Each number is 128 + 24 x the weight over the matrix's rms, rounded and kept within 0 to 255. Layers, rows and columns count from 0. Numbers have three digits each.

# gate: layer 4 MLP gate, 704x256, rms 0.0791, rows 639-656, columns 0-255
# up: layer 4 MLP up, 704x256, rms 0.0766, rows 639-656, columns 0-255
# down: layer 4 MLP down (transposed), 704x256, rms 0.0717, rows 639-656, columns 0-255
gate639:148140126124116175120146141152144117149155108133140142118135140110136128174140127158145140122147152117170121119120118109082100116091180142128124122193110172137082153108123110142138120141111144168099156104116140150150104138154130134138098159118127176124118103110102142098137151119129133153126106137096151114156134130113154132148100126120155119134101113138106117108124116109111077118130135125145125125071153156117128126142137144137079129182150132157136117106166098156137111087129150137123161115134135126133107121116102118106119150107125116108128113090168127146108176113142055149062115144135124104084135120188186157136095129114116128132134130131103148167147109109156156176109125104106137143099145122105167109138118164130120093153141135123120118108168137151152106118110104
up639:156067125109110118150111103126127145116138126147098164145129111075169159135154122116120125166135122084110130131102109095142097125121160123109119157158161125108096135131131152153153155118125122113149208104085125162123071096146164126080158105128145115151091151129126143135148134113097151116129115086108137111127158094116153137099144150106159172116108140127110167131123137149174101141121143171112109151194116133081142072134139157134128112130122146118172100103124098114081157109157152140137097115123088171115115113154112113143110116186141152119150107086127160166112154149149169125123143154162130136153138155130103134134110127130143154130151089129159165137137092136142135131089159150155132119166139162144144148139138143196105160158150135118115126135130115105153102137113128
down639:152116186135150130149118127102097129141125139142140125128117136061152127143176114156101120149129121106105111170146125131150105120161129091124146102096139124135117130130171138125143135112114129131171140138120084114129115118102130106136137098137131097142093178128119182147153127115127132129131136118120155152106153118143132139080137149115141107128138154146103135166150127129167113141089146103108124149139129123123166130108134123139116147101153115114133006111117131131108141129170155158111137144089108166141125140141137119106095078170142157146159146124133143127111114157166181152172142150102144133111093155166083114131089105160142145153132076104120118060113137111107154118066152144136106111121156113115148126113160141166158155127093123118115178146123157158116127123135132
gate640:142152079122119160100098121058137126167082130128146123114136120189114136143106150092112112105063141101145130115150176114081150155109150160157135129126099135126124110142127142089128120100126140096086145121139159098097145092161165147144129140095165156133146167173158112134101129119129133155121115132130102062165120094140121132138143127054146156095156119160160097135135149098136107149109112117178154163200080132111110171106111132120140160093155151105126132132134116128156100160165111140156132099150167149109087126083150199165140111136134132136108156103105149127113167126094117123123130139109136096102148119155116100155157075126169147123114163119174116133149125162130129177104141100124110141139100119162111160122137177115142111138110104156121112090118137142101113084161130
up640:124126114093123091131175121158139129113129111139151102127092131101167118123123133108129120154153134086138083137122146136140090145112094159122121098173153175171099097115137116082123147173163125129132108107085183105150146123140147102170209158143133083090147137104125141094160137132110145103093125144157115145129128152134110133092120116104092174153116154130120081136147149141120107103121138139141141099137093070156116064097126096097119137137091128122115132102162149125167131105146137121126171115103138153164131140092130117116177096133084138105171135079157174162173169152157131109106175145139102141097108105156118098112105120127126109155120107162146195111143109137125143098120115094128142137116130132148097104128093117139120119117082099144107091128127127093116147059135150
down640:129135120173151144116122136129162138105104122121137178164132109138131111135174144087109101114112125156113145119116123127121159113121144150173129120120135104176158064107129119128125105116126162140113174137136138147117083153153156140101051082106159157161142137200149129099123119123138151108158110147140115097081106116119141107090157129152148155125135139109139140147198152114126132149132120121146152169173106133135096163122119159133164140120152119132176110173149132108171108138148111115152116109116101160147079117075193107138117128122133085128142124127125103151160136135130124132118143141153114113093098143154102140152168133142152149162148152121149101134086084093137119133121130115133122095100114141127120159092145154152141106104155083155137121087150164116112127094139116
gate641:124112051150169115134149146106142173164107128151160126113170141140114131144117105143126082142083169108154139133129152149155123150103153105131114107122142119134135134114129112125136125105119153128136124115130101134113155105126108145125157108079087110150138137123093134138137141156103140114123133109146128145122145122143151110128085172136127102137151081163103119110123142097174159140125110109102139146142155144151135110121102117160097146123178091129117104109117134145142115103172151129058126113136075162136113112131144128175203106119110153122065102114105097158123117126152101136141113139111116099126160132130061139123144088128148115120129129134173115126164157153108110093125146121101134154168109124064135144142129139113178142132135174117149143139089094161156157129127136
up641:099138146133122111127128147114099125070089141103123189129143116143137101110078167115131142120099125118126096169157080096135142131103136138134143113143145084107146168115134099081122110129127127108121100145133126125088146121117161108190129114149130130106081148137106125089109126173125175119131147123086134099102148169105122147109124130101125147101099104129176135188106115148144098098124131110112136144144123104115116128130108132095123108124130119137103157110121088166091121103139115159169110213108145141135131128131106143163111154188141162149105153148165142113139153142139139115126127146124124096123134134112179141093168135101118066128166107121135149145107155144156157141164158129118108129118130177109105127108180144121125115092119117154132120115093106157133185158150166
down641:124060134109099090095097170155103125185161128121113116097130109110117134150101110137148157100140124157162107135102110133137066165156131112120133145108146176132168118138114129128120122101107115083119176126086128143144138092168119120094104139153104116083160125166144136134134170137115100132145102138144153147132104165144120115133083095143159140153150113125117134118129118191136155134107104160139112135121148152160116103164143096147150187122126123113139129144110118095158093173119135160117148123129148110122118145139167159135143145071132112084059100105146114137127098123155070119172084168141131095145144108120109108088115132104129178131094129142158104089146117122134114096121109104119123166122146131133165102117112142130121107124149161093150129131145131142114081152128121
gate642:138115102148091118127121120136115129123106171123145120130153122113138136144163114190141138128164142156132087111122115115157167148128107147157122119126106097114108096095118096107117102116099134136158147144105117144151116141145127106142145157099121147151129137099088143157112149102124091149129127177117186143112114145116067136139114152134126124130128100132150162122079129100137141075159099121146067142118113100137112177135092137154148107148127096105119127144143154100120130151120129167178129152134149091139118128110135088107161137092143131134113141102121143125138133147124199154104160111149105145136107116121140129118133101145140123128133160167111112145150124135096092124116141120161149162138123118153121110130127138079149118177142112079126162126144116116140129128130172
up642:103099105136135086089087131124078138105160160129123159154093121094124140120130120153110099137154108126119169062102138124111142126126142123111135128078125113104102131080132101129096184118129119155149123120105125126139148136177139109145155133144142119139162150143150143140101139159130097152154134132122128116116132084123131147113148101146131148145180134158127108142120167132140119141166091150121128144103138114078120127113130137162152152051130140139167140111123111098103093143168113113141157124103124122131135147067130133148125075134149104125143173103123125118110147114123126123121143077146185130134122158106202140144116100157134126098111107125135102119155092124133126117146135128145147123151095143161134155142117141106136111143078135142105102109130095120175097109106178
down642:155139155129103177102136157138167132154165113118094149117096120120144105134109161106143107129092110150136129163136147166101086135127118127107132150102140120099166118176131167151095186133144129162133147131103128130137161145144142127124122135172139131118114120160135102134138095138136149148146100114126112158155135136156157136130127157110138151117157144138130120118161119115136143182091128133103142088149153168119159115096175111140087160081133138149150111120166117124150107094170121133097092129119081161156091112140157142124129125176132160141158091146141104096137109111137092080157101119077148107138132108137128115126110077113116140122113130070156129076135147150157157092166104102107125166103113117136128099144150123124108121137130206139088094109139132134114107118131108
gate643:100124121145078132114143113107122135188114124109098164105123170131133162113135114130133183126122134077153108123106128099138115079095111154141150100147136096162117131115155097160137165143098174126130086074131149077157165129157126130168139130113168147179131124158177126102131103109157149132098135138170108154086097160157107131105124144139156121135146077118115138119156091154121152139137121133083147043098126083151086070138117118096099106140117131149107134147100156119175104106143117131131115088135145154114097160153107105141134139113108114150172090065145163126158117147127116177148106151163120097156116102173137142126117104132168110123100163147100134129113133164130140095121126157152080150136094157113150123146110138157101134128101130077153126111138086122127141151124135
up643:156137071151154138101092140113076159134121174146084103116106134099144153117168116115116127136117116137108144167085150096119089173181115099120170163124149095126191116162141116177143145150107112097125086102120157121108103181127110100103119106148130164153141154158126122103135107136140124088144104125095146128092158132118112127150114145113118092101070103114142116119106142165133131164147081097112158129098127116134096104092141150125103129078132146110141156134072077139157130145091147096128149122081109136113138162083135145127136111128108120102111110095127161151114080107106142123141145142119120127164122129141157138145126151141159096091126115140098131126143110143116119133130140116120123137102124153129097152128117133104157108156132181130146115118135149127150085137150160
down643:085148127149126126127093101068109114125165139123129118101146109140137132116098110140138142123117152169132128089106118128104127152172086077089123159138131138159133114179118132155098157138147102098104119097126109119124117184131129128080150091142108120096154164124141105143151128102132157116113178141076122155176134126140130146123144126098131135122126128140113138119119141143123130119138158101160118124137149169106162167059129141119136126115103134086121202109131108124162082155130149097137116137129083121158137105133154117108095128133138154092123117139191088111078126149102110103126136136116135147120129094126149141116101146080132139121152135136134151140078097137183148140142141115153123091111134105126094169146129171103169124153148130174110093108142095143128110110110160
gate644:124181081105146087107132137175097106131144116063131110107124139099144132137139133139090152140136144112144166103079095164123162168142143157116159090142142152118148163100070131162135129071137160117149107127147132136142166137135113128154153119155099159120141165130160132148102147106112147133117124101107103170067183139111149081111145160144115134121089098146162106162083114094189119186102115147099143128129105159147115109097083182125105133138127134177100125190108139137097102112094130128176137148138105178127159108148120138180143134151167122150128131135164124127125106108071132123136110133109133137146153123139101088112126107123094058151116122154118132123128172133148122154121091071133119111169124105140110120120154167084181123069106106157156123182092122129150098095109131
up644:157121128106128137145127129128168094115145100114114156084182168091120149120153117111147117117109156120140073170155128148135082140156118135122100118128143100127133131173127120091119143209109133102140136142105112133170108134138124129166150154124115113147127106140138102141144103110156156087121158132108123149116076138144102113131091121149134146116130130103097158118157129137062119084138126094128113134153166087146097131133142135114097102145130117063127089091112119136130124111147137065120090084152137178116112164150082087057108165131114098104127131097112100162129147161184110149128134171127101099154109130112147174095121107127118168111122153083106121137102107135121129106166163153150128120105123098092166135169127107150133125145120163153136151099105144132090160139160099
down644:110154105121163083108151140180092167101149118103143089095113094125129116138121124141094151117125130117123193090071120130123160142136130123112176104135117151140124161095103125161131122077143154140141115118155136143135106122125109136112165115152117140128136150127129151141140154118119118148101124130117118151104154139119166116113160144146124135144129121142159083117123121094192148162101119155125145143141104178128145101116108157133116157115108163186117148173118098117104134103092115121165139147133099156133143104141133146162142117141162151160116135145156111146125113124094144103116140106125125127131138124132098106104124118121081083156151112184165122139148150126148101143106126092101145138158140120164088152132134176092184126070131102120125117147122126131154103110094141
gate645:135115147125179125119132131125131108144133120123132140109141152124104117201085150113187140117079101144110148123154121118163164154137126179090127123136129114144137152111151128149105146148124145151112142109108074113172128169146123135102169108084124123128090132137115141138100132124132098152136079133149135111149141106137116128120128127148105142138119095143183124168139118138119084150146145102122098116160130122111119144120139108138121137107143128136085108116150129150107147133139107145115095094086122095145156096109150109154167147121146135051148154159161127145179138143124125130124134143115112090134137098157152096128115142138126121089132150103130144140137099113135099119065134122112114174156137151109129140097121141129135097137128141196129140058136115130133106137166119
up645:053110127149103119108133122106151124132099121092135161106093147109075136113146129123132101118074127127131096116118183181149120142109108148121138094096138099085100121106118098129147100137150112124118117120095128120134135166149138124113109135120137133169136097134149177157123144147155089107152136136163182133151144130150133105130160118146109099135107095143114151123140139134159151149141116155167126144152136114085155108133111159129142119149120179156155153122122137142145124138181118178131164172184120106098090167118107131133107108164123131138120102092125094122129134142122121094145119129141102136120161103125126194155111119134163145144110122132136121135155129126129085140081099142160115123143101103124121118145162130155145142119128123092130112180106104159121080164136119
down645:165104120126146123131141141123162111113127109165163125069158153121108113190063120144170118117102143163103125109137135131165101170125120181118146085142088144147137133108104146131084161091108131110120131081096114117151138156143136121083162128081114137119096115153089161129119150133129095164145078106151112100100142114131116121134121143110062122133134130158194116121163138145139152116157144139117111087147150146126103132110145114165132143110112128122089092114144163171143127113103124149150161107113128104131138073111139078146160122125129138075123170126135120173165155151143164130157136127148121077107137093141140131142127129147123163080154111106121140199142136112131091121128136136126120158137112164101134135113114137089113112137156148160142156102147120150133125155105135
gate646:131154168131122112113153152155106139122156151135129118125120140126094135098128146124153122140114112116162104122132117128142130154139155165192121096185120136113132166126142127173181127129088137101148121050128127162159110152159154137135117160146116118090115110129107137140138127109122150156126166133130121133116139178143105151110145151139139136146124131127112117132145154132155129118059160144161137111131153118130117153172150149113118154158129118119138122113124092096113126128119109117155132142123123128124091084150122067161115124129136147143140140145146172175112184163121097095118100135174112117104145116121109073142102132130177103156185124117095193137109118167116106113144105137112114117101160147105075111090151113137146108120161130140110131095143126144140144141107168
up646:116150126116099112158130134141139136158158109102114121116123125140118102125103117108153110131118105167143129114139118088123138118112111112139171162172137153167119158157119119157098129090079112119125117153134119145148175155190130102106121122118098185166141148074133121131165141120159118170141109153155141126160142138113117153111130121157112102116116168118103110109115124099143161145136115145119095106106158173136111143122146137123088094124043114145079137103134155135141141124117114118151127127092131161081114109124115156137123079129125119106116112090110158132127156132145152105077175140115133112155123107110157128124171135100079138068123129166125127120141122133106080118112168151132098179105133123114106119102130145124130085105146112128124161110107185167225137117132117
down646:147129145142131102130155128135112164077147121125105142211115097162109136115157120113174119157101110122102120087173138119147171112131134127148141109190175103104084150160129143127170086127104115098111097123164124098159133120095137158103138151137113149127128108151116130170145143133123100107154141158106151153126132162120077158105138118125131121127104139117129125119097099149125152104107094150109140095080170141103138102145128125139118168121102126149116098099119112138116138160112104071107133136126114107174098108156163116137108097141167104184119138124138175136094147114146153108112101139063098121138116114101159084143137128144116123117152062138083137096113121128105120148105124138121134095111112101129118156144138135107139130127097104117130149116119100145126118158134161
gate647:139158154151124147113137158125141100165125114121144130115117119129087170135105139145120123141114145107138111078113141117100116135133143226184139156077088115146112049136155113130175140122089158132145177098110139137161118120127132169110166123134177098107095114130110113151160136073129128125145144137137166116146106165105137189130144128111117165151130152113170137140086144136146132149128103119161110104144161131136133113081145145134115184169092098139083173166089110130112091122152128131134119169116107112123104095125141097158086133155155145111167131122142145095163148132136125139142090096107106132148136117164149122129183107184180080087065069156118080182182079119174119119124127133109133131153114132150114133153149140135119178119125104146131124149115110093136161080124120
up647:134099107101121090138095153140093119140086116153101166122139060147090121146158117119085131104120084123129145068096130090122102133109142113155108111143147196128171130126149110133128149155123145121140075128156132132111181132103113085120104108162110088090141121134097147144135165111136135139121159143133136093109130116095166109148132114124154137125123131139128146111137162151089137137145149121160112103132108113180108079149149101135085123128094114145127144117120135098086131150130127128078133159153136114140075148064090122104101135153153150137118150104147148145112169085148129142144131133171109139129110088080125155145091145099118129131099138154125110120120129195108111144134103113123112112137092104129095147080106150121169117085114066102137167131157161126104135125128164
down647:104105160100122106122095142148133139129153119126141101093130179164112127136133140152097147115174136138145101104105143119099093129144114194135159112096181141094103163120153115106170103130169121132141103133145142110168091108096113093101115131113128106165157152088126116133157103105128108126080135117133138184159153149175129118136133180105129135112164117110111162145141192098101093158107110107151137126137142125098134171112159155140090110151139109121126155124146086108138081123172151161114130125147075149128134081144109143095087141127093119123171139142119164104161089120140102122122080097132117116114107182118146127099136145121160142099147088150072086134151162135164133129114120129151131163116121110114124124126116177128120178136137139118132132141123157122123162139172117
gate648:121108151136156137153135113162114114146095172136151133149095104134168106139109128139137072116129135122119135144125127129094119150138139100107118121126088139142169094117141155113113141146139132149106130111143146116136128128097135107111146115097103124177121132146180142200100079132133160142119135117128135147137137080160108125139100131127139130106134090101163118107136111144122131136154138064110151138127117119149168132125105074180166127127135094082128096120122143109142118147140119104120110118121127169117142107117170119150153125091128143144151127111130128134116126128147164154156136178135125098152144096172099115105158157123135134147127141163128116123146146108134113134118166159104142150120140170119166147143118155127125135088128106128149097111158122177118146140138121
up648:147141101113141138142128114115107137056129127114119135126159126122115125118115150119074146138128136120146100115111129154140166133168102089147082089156169112131161164092078130149091174143134110112129107163081138140119160118124174089140131087138117136125174138136093134131099128098147112124165094162129133139095108124129118133092125142137089110110124110115116138143163120104166187141138135150129129123138133137128154140142118134115137089104130120110136120113148162159108123135133154162113138130125130138152137139141119118145150156123126145124114102148130135149161122152105109125149141120100103137109130135118166141088145114129109151128146146138098106099111166169142143146125124110158138078126136162135143128134160107126155101112130148118099129148078143096160082128150137
down648:167136155132154091125100091132130133168133153082163145041069134135094152122142148107153109098130100150115127095137149118130139143098160131123139167096087141120102093156182121099165132138154143140132126088179162105154143162106120120129146165101157148134129109128156125150150121112142153107099138116117124151131113128136142131147125175128152148162141125137110150115106153157095078126143105122117133150130133109156124152135155132163114155127135133097121119123142117087113127096110104097146137080128124122074116108127148127106117093113106145089163143097136107102141147109152138158126127092114130106137150138131112118129118131099180102115154128162137125188155111109131139100119157132094137077124131134127108155154127123112104128118119094123138063114111148117119130095123130
gate649:148105117134120120125130153098121114150156148116147166105139101164152138140089123161134135127120164162120089124098137117148133130114130146147115131139152138138127128097126114135110094155129128135120136148142115114143098143157162106104160072136142142161148097137091148121070104126136131140115118143147122148153145139128124117127136142135121140139148167128135075140182125162144113119133106131143116099138157105082127121128078108139125131098105135116143119142139130130148142122143102153114147147142125122144124127068103112087111105093144119125159163095146171168154119147160170135132146108095105118126160088097143107113087119148125144119100169117134118112131124152122117139120077135200116128157095087140154133133114110071162065105102056132109100103109146144133116088112149
up649:121117102104135093141173147158139114109088125136148108135161170119116107122102136096155097108119106100166132131156141132139133153115128113151107074155124148174111109149125163134112088117101145137109091139119105115144123142180134109136125136091149138158153179120142105142124129151102092152137136128157148084114159079137121154119131120153114134157126129125144103113068170111087182141118090153124130116119120120119125104097134132094155119142134139170105175147139111106160132124147144152143154140109122142109120148129137126141152137139164132112124134126126111113115107158113133139137105127153169146101104101136114093137101085118182082128115206121120129154134083162083076103113168119111092160106131086147106117146152091130143100122135128141142147098122143160170095136109158
down649:101124142121114113144164155148120121135099164087126127150142229109111133128116151120116125134156145131118098145121153134143123120130155144137111045085133125155133151077148134125085110151123120125158102106128156194167135160143159109138094113098105140150125167126110115122114139127150136128113116164153107097088160086171123146124156124136093140137138147136192128114169153110123118177136121129126145139113107106130165113107129130109116107072104110146124173170130099085128135133166126114131124131102123140140110168109137115146127087098091124122135148125130142125148145150129147125151116129150152126107112132123110129159092101117128105114113174143098147144104094148103090137063164129136064111125145100146125117158132134148101136118179136167125107089102124102142082131122178
gate650:107083151155129091128138114174129115142148116137125150106122125116095120110098115133126105122140134110109130148113094132114146099148116118138146059156161122124125116133147096129127093102125135160125117092153169111132157132133186106128110112104080112193114144106184169156107128141149124111101138123163127136144172116116137110138128140143105139138114113123149109158107164104079163141099130127153122135082082111140125082147172111141103120150134108129102114129114152129107162119141152119114175124167139128137166143099119109135066116127134146125093142104157128126126104103147118137145092140136148131116126098115107168112127166125104128141150104146126107126102158144124107078101142096120142130156138073146131098082081108131123141128139169122090097161111162185121123147083157
up650:098146158130134137116109139157095157116169112160119148141138119173124126122125133124143096136123122149119129103096132129130076159128112101144108135103117112088123151136117153120142148139177164109128098105165117085141162127082093134140129115144131151104123113163095169159133111139108088138154133153149114129095111102139157147104101095115135165092159107155098100121108125138149096149111144109125166141148118132144120142100111139130170145098129123150121098139156178148086100117099121086176106160106148130125117143154122146124156133143135176102123147158105099125094122130140189136178118127094101155128088141119091115092157112158118134139105148135128123143153137164170098150132109135120148136112125127097122146103170177138101149125129118143125112131144096135101141102094190
down650:123120122116118180134097095093139136147115130152108170175156130085142123130096130122116108151132127123163128112140115101128110120099108135081153147110116201103148133131105099136163139140121135093122116137114096122115104118123117122143093168142138156150116143122153180087112109121146106126112076133091100144086148098118131121100117077098111150150113115139095129144143111141115118123111112159099159141143176164103147118157132152124109117118100160110130125125096108134160121139116168114147101122107106116138138101187159195145171148133133140193147127074143126153149133142130137133110097137150103128136123115135133080113155155117113139153112134082159080129168133130084143124104145124132127127109121116135151131156143113110154154151121153101159151163121144132131122090188138
gate651:125098115132116158133105114127105145122137144164172124140151137134130167111075134156124165095102112107118122126077091160143099177099149185162132124140112150181127101133121121132117099156114148072115145087112118112165113109128161131110096123108104092136131156103106136089132133128124114147103112097137104092157170135113114147133095146111183151110120093151146090134120125153131126113156134094136118143135112082118143105144098110130133124150148098125171134113139104151108128134141106117123145100107117148094130135058155141115128113113134111118164144085113147118136170123104111135100123149110122116097105134141111076107117114126156092119124122146121103144156108116109151180098127105154128171110092083161142115159157120163105141125128106130111164138110137148127068148145107
up651:160099140152117145128081131119123126089131110103116106160130159122118168144115101143122112111101081095111103116138111143126060139107154128123116155144112121153153149178126095085120123097161136124135111134108108130135114138141121110173154158165167147099100133110109137114136161134139132116127068119112138077168134152098073162119132098124162094109148099112158115124101144123109088142153130136121152146138133142124145158180147120150179088154128133119133094104140111132148143184124096164111117096123130139144128094135072138090166148139133120113162164138134122113145094117115116127127159084114147166156104121118105129123130168123166141119084124116166143101107142104139115164142121123142120119138079135076180095161096156144129179136128143161142135111149148129121134148098109
down651:137122147150137138121119147134085120127133169126141085191111130138157110126104114148077134124137173123103129122143086110125132145136144114083065100127126156115137177165134156126146173132136139122113102105119144162128105136108071144131147130151191123131122126145112098132126134132106109138105154146088100132137113129146108100120165125110170083149145157119128142127104094143136132080119157128085160122125137117153126091140148169094158123129092120121100107091143185151129081157124144122154150166171151113151126136139123121148114165134144091110087170131136145066151114134125119157095096104110126138125103124117099102095120177119119124132108116121093179117143126105124127118168135150085141080113107161071138169176126150104146117151118169169114153117158133117130168121102140
gate652:140100149151158083118138105071103098111136149149165136103113143120143160139106161142126084092115178074122121121131142144127117133128118127133153166129150134158133126092130118178137132154116127135094106123105083129154100135131161129133160117083092167110100112111133137108125169110134120161177163132120164142117126147115120128134175165184135136146168170158144144151140139120112131128123116161108138142144153166111099196083108139158067127105141143139116134104122152131128173104169158129149150130150105165103113120145120085124117115175092119111084098096107099122146119100108121125156081114149146161116143157088116148165133133128140166114126129119135106152140099158074107127139104169169150130150165141111114133135144102110147084124156145123111096170106145186173118118132154
up652:107148096108149104170151156130182149135123150205144128124156096125090114158117145158103093078090119099119134071097115116164163088089120170136125117158126158120119118107105145111182116125170125133138191186137118071176091162135106113111098107132130103082139115155186126147142161143074117158131062128112144127112140139130167129153128093102163133122110121091103167150111133141126083098127145131146135145120140111103091136179115100169174077111147124138156132129153163160190098143112084170095136127145111126137100114100157122175135106086101087145149105145132150100136119107103125111132116166126177133193159121122115140132109124097107137181115139067161130141127129136103122134114128122161160090099180192067084126117116096128105130149123160179133124149115093106125112127136117
down652:140128082115173156141111194133148113115116102141083129149115142171072114128205123134139160118137124122127111085143165091132138141104128149096114091122108157138112085124114123131143141114172129155123121135149172118084086184144084159124122114123104144102173112164126140116133124150120129127161063145179138152131111093109114145150154139110100134160127147136124145104130124131139162190169187093146130130147082133099099092157163083176139116106149132140118147130103121126174104088136113147114106127088116083150122129130118135130150154088134087151154143145136110171080138151127187136143128117084160179147104115132097137124165157157074137113124091130143153034136113128136202151106072112096141131131155169046072135104109146156111135113094074164142105101115146071162131126146129
gate653:132146176132107099126152196154101107149123140155141117110124121116113138136090153095107129072144139153131127105141161108141122132113095120134116123135142171124142130076141147143127140118125146140100096130166114101134124168157169053157083112084109137172162129152117167116111139110157114091131126130130134143126183113125124117184101145107095116101120153193126123101127098114165139115135103107110109128106122095121126104121102165115112082098100150130089130115134128146145085105162114130117159156144134119144124134113107109129185115103128124107147156108119157117124156140133128080170125191133121164127135124155127175137166113160113103089100121111081140157184120165103110108120110150136111127121143127101137169160117176081133088153171143104146121115127150177145059086121123
up653:112151163139100104140071188116109113159130111132137098125115145143144094126105125090110113145129106134132103125175124105096179106151129131127128143131133107123123154136165110143147108112121140132127144146125136140133073155164200081132145133116150155100125109124134157108145162121098168134140162123123114149114117077114080087138066084084103116113130179115165123125081140117098091124134109171117129128116131072105160149090143058145141110122081101135103139147120168124139120101159096119157163127129098099138091116102147115183096114135166172124111162109182119152100093151127037150144144132127102088129119125085148133110102139154075095119038113135121166116124142172128099095120080160132109110099107161155099166121094097120149087119140165128143149118080115141137123092119117
down653:141121187093127148140143110108113127124123105110146091208120154144108122078116095114113123143094160084140140143146131184114095136110146125152133143134121143158088159145117172140087097123117159113146114157152110118149094125170120137130133171146160143129127123106166137113164095147096122217147124109105152144098144139114130138105143167126157130181148132100178117068085139160060132124127137121114162137106151092164114133102155098121150089137141162092117092149131176115141132126166153089146077145141128107099151139135122114193127128159127126105112132095154136116117105080126126112132158098039090112183123125133132154143087145122142109122145081198135141119113145094143094099152131148077159141082126129142133102103143143109112126142094162111153112116067153175116091136145132
gate654:087119118074119154130167163125078125115106144110121149111112098145118116150068123119106085083099138127128155144151112107090104116076115156146130123146076131122167115097135156160137130080132116105107117104135137111124189149140102123111141162105145106123153140115101156172103124151118166163141129147107154137144144124157133124138125155128118112109146090093130117121108121127112133119164127109138130142124087139092149091110093142127140104120084090124097143084099073118138147088141125173122149134118126115080123156111140113142178047144129176117116069119127134123127139134125129120124143099119141163089106117146166140166131150144204160100124134149166132145114080115090089119129134138164092181156095152139131087142114121124124116121109115123075166097101180111118139100111154
up654:121095166160095178146099112150117118134169143164127124113112146114145126095131121143163172163139149132114118119150152169111112172138124095086108154118157164141153087135148098106102104144078099137122140135107120111151152138103108152147141132110138133162137128128110152116107108126130107104100143121140108094112146134130114172109148134109163157149081129144149143135154153138121154108117112142167101118077150099144135162099173162115150162100163155110117152174167141106107104123123119112065105142123129099185136113111123138141119143076120124125150169125083160161148120088153112177184095145149125130151164140129153112146130109118083119116152212121141099138154145122147124148092151113112173135118155141166140177139135147156110133157147135140144115151129127117152126116149106
down654:136167128151111118146129111128120081114178132141139115006120173159133138109135114171118133139129122163125146091161138159114111146121080113128112133186149089123112141149144143135135130158107115133088157142083137072124145120132123141119125143133090157163131128153163094115131149091131119149144129127128130113117126170105158136115132181115114143160105143137163110133119135132124132105144123114151125127131142090144125108085142148145095126125098137139102125164145159104158146160129124169118132141129111092147104118144141133096124142141155140080136160117142126095136128162134128095149072142122114153099141104113148112133156088103131096131141183139106106205178147140151139153106120135111072148128145158148124133131142133106104124092137109134143123142150110096151154090107162
gate655:103117123150137116102166162107165078112139125151172114114153164147151087122135144146149154128131120154140090157114110094129100159115110120201106143154139116118154158139132104125153161121113117108113130130161112127098155111154161124121135144144136161131121111120084099113142140111121132131137136182104164158151092140130158130114148162111145143126128156127065130114105135128125158114172125104124167117100186126139084130073167142109077120177112136092124130138139152090121151137091123105128100110114153150172118139141102071127114160120106161122128126128180167141152139125158147088161146127110130103111159125158167147116113119130156117119113139126115115125114095171128123088149104106093092140122165139148102127126142122109164135088115129138129165115088162142120107116100131
up655:133102088130120139139108101129150143119112122110140122133113121144160091132168145168190109124126093096130133160101181130149140130127130094122136133078164134159117112115137152143160190074114145141113177165106139129090098116109115133129089138091145099131129113115133145118134114122110171130191132119154143142089123165112141110151149123163115141153147120130137146146171153117124110156111124177126083127095109171100157131116094131187131172126110144171099133084125127162158135128140121149115145179122129122111123103092142089152122157129115127163130175147150117110117128141128141117087149125128173125149117116092126123179141134110125125131131097088086162120131114105141159145135144150189106134134115141161148130154101137107081091160124125104169104078143134123149182140132077
down655:140132120079118112110134115141137145148144122114101143090121139137113125098124114183142122138126096109159155126100134160201151095112160115104111083111131151132089138108146134144138095098089144143118170172057146120139143159117117147086103142152138107113138136120121107157102132131092154171128130086127111127129126138154140093152144123114126152122136090127148107136130105117133110159105135177142125142119113131094114138150100111147141141158119115089122160115094119164160142163135151143159168161129130124136153145115157164166146124136127138202111172137138121104110123127102121092166137146166142159143093125120146113118122164097132105126098103135136161180128123138132175108105152114161138108150132109120180113136066128109071117154126118155112083142152155142157173120148084
gate656:127122134172091094077100125080149109138141138151142149093138130138113118124081151129146160098152150128164123151121160133118077139164120167154092125121122161129125155153131142064130148110151117080100068126115103107147137130190127141132140110108081164120104132068141103140110102116115124101170113115149144122098124150131098115096165149098131145128107129084109145082060135122096151110104130111120130139123188148164131153113152103138074126126104129092135165085170125086122151112167145120101145089177140097115141119129131100122119104139163175129130087125162128148156130164131171131114064143148119129061126136103157129133122175119154167124138112114077116118140129129098080125125118137146093155131108100066147142136151124130115124115120106147135152115176148106135114113133189
up656:134151132134103071154115131143099107143102093144140146148117148145127097134099111139104108122079166110155147148133144166151153132099138131133100079127135140130141139090069103164092100102115108065117125138091140147123102176126146125130099133125148145123096137166110138136086112162166127160084135145161099105131118178150158130164179155158117103174133120115145109118185121144139176147119154144149090144180160124072140108109140116132151121102132161118074130146118087123132109093127109125139137089153102125139200089101115132125134133080128124122094089107137147141132116126101095110092103136171106152100163080080145100095120142134143126149070138094151097123121126119131124171147145109102116107169122090101133140112111111124149138124139070124117123145127141132131130113103149
down656:151096112146101161118145189165129120124180112104153154123117148104152129156170138109156134125145141128120114148117105127139130147123117152160112166128131167133117145118167074126110106104147118138125104183150129134100096160165071114090160118118134121137128130111115119119156091133154099150156103121155103117145139143155161094098136103146144166119070166089146144115130180115124136147129170157062133108108143140128163101128172104161152099108129108133099131139137106121128086130139147100102115141130132139128180153119128147095105073122127129129102080111121143170093114123130137102096164170071118146086131153094165136093101105167163124137134166114136094107098111125119078118092091118114099113093144075166102130107150113090133103167156113165114147077106106122117107159119107